config.yaml
num_hidden_layers: 14
hidden_size: 160
num_attention_heads: 5
num_key_value_heads: 5
head_dim: 32
intermediate_size: 640
vocab_size: 32000
hidden_act: "gelu"
norm: "rmsnorm"
norm_place: "peri"
norm_eps: 1e-05
positions: "rope"
rope_theta: 10000.0
rope_fraction: 1.0
qk_norm: true
attn_scale: 0.235
bias: "none"
tie_word_embeddings: "early"
parallel_block: true
extras: ["some layers without attention", "local attention windows", "gated attention", "exclusive self-attention", "value embeddings", "hashed n-gram embeddings", "a smear gate", "learned residual scales", "skips across layers", "capped logits"]
init: "orth"
init_std_qkv: 0.0461
init_std_o: 0.00871
init_std_up: 0.0461
init_std_down: 0.00435
init_out_by_depth: true
optimizer: "adamw"
learning_rate: 0.00384
beta1: 0.9
beta2: 0.95
weight_decay: 0.02
lr_head: 0.0116
warmup_steps: 322
schedule: "wsd"
decay_fraction: 0.827
decay_shape: "linear"
final_lr_fraction: 0.0
batch_tokens: [16384, 32768, 49152]
max_seq_len: 256
doc_mask: true
train_tokens: 483200000
max_steps: 15268
dataset: "wikipedia_en"
Each number is 500 + 50 x the weight over the matrix's rms, rounded and kept within 0 to 999. Layers, rows and columns count from 0. Numbers have three digits each.

# layer 6 MLP down, 160x640, rms 0.274, rows 51-101, columns 128-255
515540465511560444591548480418674427454478502486534550482486600523491570532600549554568524445550428458588601582565451266602448510521355501698532427594504420451579452605440473540581451651521583425566451515478582380559499491484474332430491548607481286497542634474517628504460518482396330508392475497478558548478367488649574485480513463482544384537534668479588634461449438488476536367513
551532551546481532453467559519521318465409469540553478480524422588457537484501462427484527537456571625484511471515541559500592483526552477527552413433442516460545516488549505602468482591524526483485561435457441425491493514554477459442490447504518485539378440492541581494480490501560546417444492548493551565490524397619519513543515550440523580465492463438510502505509497576540541492455
504459467480465549478535517408565617491457471469503551494434489507426521467435464481540479521452515555466560460463525479442464486522497462538470473504523575490504518515554559567523482520386538617526537536522464477535517491489494450498529593572499525464432512488523513435467508433535509490481484447525531535495427473566451522477489569504482519461521555534554518402409500507500415488516
565380497464565455509465412484479581563514484428476552540497451466572575531447565449445383433528499547399547555430488475495510491463414538458479442501439516520528458518521473501561575484394461598567474521492548517439501455465491509588502409525522562408519508494531507460490529526440472452524523514519511474553441510592397495540458556421489625438537536399502378543462508492515468531529
461669437511503514389559533527573526395493509518577453504499532526531612614518493518480572432542515468484459500490407561452575469483436423488585337410516529529512505386446460578476484484633398521482500436492489526505478502507522548499497498478518492482554510533499508570479522479413541480514515494530458356476467405495465563555530487581500407446412514494450525442445431555485477473553
517406512441487574424475523424528486486495488501535470491490490551469461432413480477546556501502454533566504535439545483458476460461508443474524469518532433452422534464386526485442380456410487465597481491496546489557509526460513509427508405473452471542471500501478583472500376439512555469466469483420573477524503526495579420602431421523611443475494435458557526445546509435508434479506
610489461521456520478542594482519434566485490481616428555419533463529432427542521506507531441524567508494509482482484547549422476464468582440541504463448486460483520443552504553551533504445530477497519483546583389493612543555490488484521444577466584487462502531497459487484484529499483491416547539425562526484599526507498494486463482531492529479484500457599513502563475543560503494574
453504493503566438502531556494465556493564455537423434498453499549410409490603477545521637456553392536487567415444509535486473407493470479410434454562419489496500350407514451542535452532441468496597456521568472400555415513562544464536471491540556573491513523494448567498446469507445536518483463468502516457505495518520497559541495510401505598457588449495451567440538474561441402484445
568479516484449516514465591523440435573585555477496471505510492508539479408420533557553446499452510458577492491491506492574440496452518577396499515428517404488432502514465516511556455511510539526472418480489526560476579489463528515509542559508617451488510494523588515514509615470520467502494543476475514455477512518486554519449427432479473498446440507547455580453542489452541549496500
485460502464443558515385518537554658494472460495546549466509524436479561448471570441481467469491542512503481506470485496473490402569534445501476450568528534487459509438542542423523450503501453517438493461535472556470504494500472545483502428484416623547659499508454475435514603446467600492485511525561470530505504440458487492555441576540521427598558479474538523509465563474483418530486
505497534479448497494528579462618557500546467473595501532477590546505514483516521582531521488566419533486605425483464583562520466604437494499514471566557478486501514529549491480501464480494520489545594475515508514533471527524460535510490488491476300504512446475438453557512524586581493392500431561531514451426542524527491473424623535488389530426563480526525462520453570501466492420439
493482522464495429404529436490544697543499579481508649507451564448481448561525469571554467492520489519532513551470507499509478494457435536456496457614485624551509526550456468573496599457464565441499653514516486483460478517490535522516500480496445565522532482481503515498495409517552413483502517549500515409491499545499491523559471457573547462480547509531531469612478479488494503488538
476606445474510502490516441467537464454540493471459340562515527517511443480515503543445476469476493458467489414505511538501503508571460583511540431472641498422475395421508513587472586422508497461424412477420444524506539483540526637504512472485505489471608460503512475554556407480505518529520475441523507488499478402520584579513463433504560509495524477491407505460473479572542449431561
511496507470544517530544492431435359501483477476473426564457415416458561469572515410542431612631461543428493456478551497566614508396477623481495437466574553599449538418520527443507486484442601557590494423589462498493527508498512496484501471527574421435413490498485368587540551535526423419497462526546475497511516491535477504510417502483471559360491444490520519488532427414498532526497
466511511476456474395552456568518620432387611487541558449520462557504574493449474383452467486418507511509456476548491483445529485519479461580515544574469546498526494453475386534491537486525564494524440560482588492516518490506489506513482431472514508507542459526462472493429503531416469442495546428517433428541419547513404471474463507551434450507473455463526495481519459522416578467503
460456507447501575550534496490481401502526545545414461527524461444496531447568534551435496587462544517465451467482590523413502524460460494484532493522571475456431544422453552484508633453433528526537557458548483624564547510453512529510494475630550481503549531495518407514532563494528557487454481470515530450470426470554568479594588525526487515535487465497493583441529515431530511501487
544438536502531520456473380526416357478392445456392501537527532497558482592574461530439360499428556495410451465554492488492472529487518401538566554579493537481523469526390419453554460555523554480420504477468526490438491491455484515557495450512534564541617638543467352437492523430523540600491507448533605470559415499564529502521452488501499581508459541524431456468452505502514453525541
496537439459502513473572563445499558547442565594457496414475506541485485594453507466423508508409570565489467474459417506471520477507461513461525546553574524456570508587550532554511443506562513477473433499466539481458444491545475381522514449499457402566499494489446465506547473467549527460506559489442503520458515535497455499518384476493515320513574515498447482452552473581483433514502
505509515490592538561478449484413509530442521495474453498439533478478506453550594498443550473443460535495531424494490454567434607407486496531457547513454525495520538518427418511502486531512508512487519515439559471510506516568478428510493593490561567469535471499550559472484440518439560520571485505462514460502520552508529518553532474576526431526557536556509468495450478620489561472553
490515511461412473485533530517489611477558543562463510571499486539509493506605509575469526558508493424461472518573551453515429466549489480419506531538546562532574503553543464590437566533593535522588560504529597499481490443492490473542506602538512576464459463483475548481547504541499546513413439542565518563511517505462491504512531561588540514520544558426502461554431497460457501543459
476527426454442504536514600592502468482507539419395440557547531592489376516477485524516542466456496502461457480549560545529524466534530513654481493609474529470503504506414565522477521640589418518533499453499497471590517479510514483501499579574478504438503504480587445546445514514477501453554506541563445494512429552552598576521518502492544543565594527488557514529487588587541486470550
522512559493513545583523390473483567454534550449521441519470498538479558499528503493537492490487485503416511494481554561423537573442485625545522543483480512590528550552454504454349502571491519435572470537461522570396596501488506501544495540429498430340476484493507492508457465629521432450510529557537488574439468496488539545537583494565490534480521548567523469556465548480470566525493
382440512501472410513571514565533368558556505550567487554490454537491474588529568557487515425567542494528417515479501568481511565552502471555533410480556504528489494425519545494496490576413495524480498483506500497628458480549500555435483498518615545337472495455455427555553535457491518489487542514548485488605472391506543463452611457422529569535363470476471462529469555531412494457605
500478521496472504478500470531460451517459451463424493508487506563510413550501380534452503415472564595555461541586431553545528586476542531456515416541517499468529592486488450522440526530463577502417481551487364450494509501528504468483521511567526513595462458514488544499505545518486463487481522487452543547434547488516480527431402511556569553492604543453489576471484449493525520489456
461508545487487519504535464443464451537400511567504458448560497473576557503444447564456486495537476450533499540399435519538499493523467485480435544426459458532474473486493459475581505509507505551391494514570453500580477508507457451496506586424464564430669414475480461466491503497446559557480446508463580487511516532576464475491408472557463488368454634591507488574553527602487517488463
461476463477512531486509514460528312562460546496494502478517454477532521435422437413447446556465504500522465489466472504447495493445522508518496518492486464477507503438464516515502466466474428522398476431468440487450391497489498471427469455481479447489602530511441453516470494481423460519521504547459400554474469380509507406506532527515478565455423536515476513472441388522498469465479
545595493429553454511524443451521387574466483586462496549496502524562576516542470479502484518443522506501488489504548511570440581515493544447529496510544487523533518419370468547546545470501422480539448435527458506461457494454505616563511541487439575617441557508564314549519523493452470538527517521529483390406439506456556456458460480515535385509501576497424608459522463420500498551522
543580440464584540590499498501501518448444496494562499491482610579444526534586598521548477474515429528527547508472542513601494480507475513452514532524567537511527468528484451595541473574531491579540469542494602473574507524539496416569514479639567570578538522509514593506564501539502491546461486538509468391505478472545492488617578446554551520487546542494496527458523552527484434548513
495480461526519578561503533591458550452477501473519548494532536539524517540440594579437505489425430500504464505529470564450522504456500539545496514483500522522486504380525544546526620467522532505432542482499554562468468495488520547457492469471537630485481492519545477554569469503376649469552534491494492490432533500475507525559571523521433516499499408474416444497504510524524536562532
485542607468497551501492406447467287545461516594504546521456517428446533509515473532527527524471462488507561491495531418587548528454463549489497539573525498491523522455446451583522482493416541584533462520514509497569539468493465493485519550543545474488470617532592556518473533464489470519468477462601522586502400526463458490432549581535489437503504524540489528528544565454472549538503
458462409432532486404493457459387588410483479525546532597475456495559532324540437470512571537427536511488466404415506496401490503445534480444489520484505485485371508456475493507521440539567500397547412527543472504473551475490476468571488423566603457559430504509536512449539498517425427422472524477477423564464513378471472497535528458466515447484528440586487570409485423515547421492443
470593458511499445442536483567539451469527519507548481497517454496482464537521378463481490503534580525586451463557526576526474447447517469487526428488552506460548433539480571475560452548479520468463631403551451480595525543538504496416504564421514569513472407494586395571524570517505569485475468571493555543593415434608508513464433603524512528427504529603476503451461567549564420505508
546506494482496463489523561466514743426500488327549536483409527459564429469440561431400452463457448507444505468479450572488492433451418560549442521480416465462536418522553557461483538497562431461559479536516547430571533504556532522518485473481387518504551489521496554487455562501566525547495471509428450502493509531556489469480455433447458542523545632519517551531481397469484468427524
535503461562509469457558491482501549577551468424421551536524558494552491510483544491564536569501550495520436480489499535491478439516542481472473502475534471525582463356548441553480476543467498475430482424478454489506490525446495491439503490394470420426481547507469591522488499551572551529478495568531465459484525480482412541548515452471425440442439549496401497524509508505487562531473
548456493531476505469429501436523495571536516502550520496466522553472519485487463526442508521485565471525562563464521496482515488561501524612499449531472439461553485515577571538505528550504554458473483504496514516491443520490512480572505469580466536513507432504404641570470470479495515442435518624514453514433547516488561468434483442459553541519567507489589575569529472512457610478498
489540469416471563459529461510600464414525433475376519536469496437554479612481451544478436558493461502534419488366413544466573526406434464498475486560459552549494520447442420452433418479470505534552495560509452465466567508419465523508482425535496470514504387504521452603491466490478499552481473484515489442540459531559461481567533503449512299490566490522613441528558460434483494482569
574497537520465475505538570435465406496493610447412464545510490508532446481554495500497440577436450560518491523591433548543531584527522522380579614464520532545522538560516533571530557486511555431432483565492534546505525499465490507557503574397527580495458541497526438471493536520489603406395567516500606617399454556589540486614477548556569484552451480462413499499503512547571568574494
611497499546499487455564553515449637484512505445520558446497487449412457541473520521504415465478500575483495559536520459483508507500477476402472576478457514455419493466444527488499481444474416561589569543490563537547587522518480403527478351568486529475503396476473485545534555430489498478409506500498451546510460618566494397487473508530482545442484486494559512477561472401492455495407
432497483556579492513529396520475622531466451450461505492507436415517363594469575506499555494595486490416502594550630487461554557425511533503490518505494493520502580469545580458539529532492544455521491450544600504506463512518532556529492458532562468550518503529464641431526536539499405430508531500488539403572498579683468529458375415452535468509491444528566437455535472534529556488434
511529459536423554557397393455529647445541553559438582499544480500517466453588577506444449543491463452470455519458428487540513524552506483464547587579506544501500488540587483603536496535559532454512412575449612496506470505492485622636497478517515446484476484529509526465507471450523543449459519463507517475497479528487439516492504508547489507596599444568398499495466542498474489465521
546469555599513419419504454545388319458354501465585580457490562496444488566466512533432510480407480478561498472472558561385525482514523565599517462443529532520472490487437467603595509480540480545558399537458481457552521513426491447464503519520504404487566524498519588491572592454592418473415545476464477536573400503581526512474539504560505614512490451529477590535484480585492515488516
497486518412426553488546548489453409445454523619547485467569426542446514470492531469534475539514495539581477482489500493502466580465485481533567538451412459571528503468523482512422492565530499496482448509513497499505501503513496496450511485541461504474540527504536457499491443474540408532530556425566425532527526495495550527502552517548452560417425496515529527483561530473468468487457
544490554465482482459449577415526578525540477506529569501491500418557551454492498512554546592482545516480516493443526513437472508473598483604507457395492556493478490542451508497490386599474527485443560534467450441529478509465498534521497528379537418503473534471533351517476546533603494579471463514514547498484459396483554500576533519505447420438496546497544448476465437509503497592508
502431570403433607520505561529407491467474520504531496515496471531514442424496515491499430548491524641494479481553501729525502467413468525420555558450647500450524484396443529482482395531493602533512492538498456490412488540502515659400504489475509712514471508547519495554581508456610627530525497484510519563466474527453499422428479386475475511487517481503497407467432434514490513454497
509495517446475442497453547489490589572510464450564559563538499492503447502481551487500476546563487500510595524580529548536491476523494511506410575556617545482588476503574490599530486382539489548535479437442539596444399531551488475511505466497461544550475531460560490461539508524523499416517449507575517487461427521541567557568488471460493473504475495464481486494420562482436439477528
516522509553527534493485526350419578399507476462431564475501513517501625506502457476448417463515532495454426531494562534475486528439430421519559420519461463583443504516460481468481548473476487517605475565455508528453531482523487439562520513390556417447516545527417488428466533513471453548495495521408540477544528549517527453520508451516503429466494441595503535410528401524460490534454
476431437530543439517507460472578567482472531492505554386544537529489465610518524530432479437454536508621588506540472475602451544457461512516494399433495528524531436595539560499544523500537525496556518435465535548416475502509493472522512449485503510524412548480564416482535511483477434462585453592481429497516474517524454565496537520434440519586451517484474579504459526512518487481517
464388496426415524516591520504450452423490417423507528515460473541487478491443587458556479516592479477503419488506490541493525436480437418554507523532613534522591440476499510456509543504476585513513503585471519525468505532498500558449486458549429449535502552477569531470555541497514532531433441456562467572512452572469596514482514564484530661505434603487500525537498498502477470452508
509423527460536404454473484449484407463434518522539415467472380494530538517467379433496476453499495448563492455498525484522449507511487542548483496436610545489462439512501479521558473572521539520438536569521458439543571540525530482492477393411517445548465503474436399472576545413524539478507468556533475503619387454515522551455500510529449579495412458487494521562545513470528571486420
512492488484463458516503443502545435507462467485448447504461503459536584448475447512470495522431549502511407560508463496448404541448441514540504434421490480533452449464363444450540494548532400471459476445466432514502533490446481445496506467549558501559485585498468408516515541455484486508507489557497440529546545469588528445503440434525494494482502509580422486507483467396478459484605
448430559545485448508527532530504647502478526445513512483519499488561480557579522511568430485577542504628465532475475482520452495490423575425480568514534517513436555538516493560524398513553556485563528498555500485513510538644554546506487482498542577557419459515515417448489483572537585498493465526522553553525557573484549488495507530490524469590565586539513578520440508563469412490511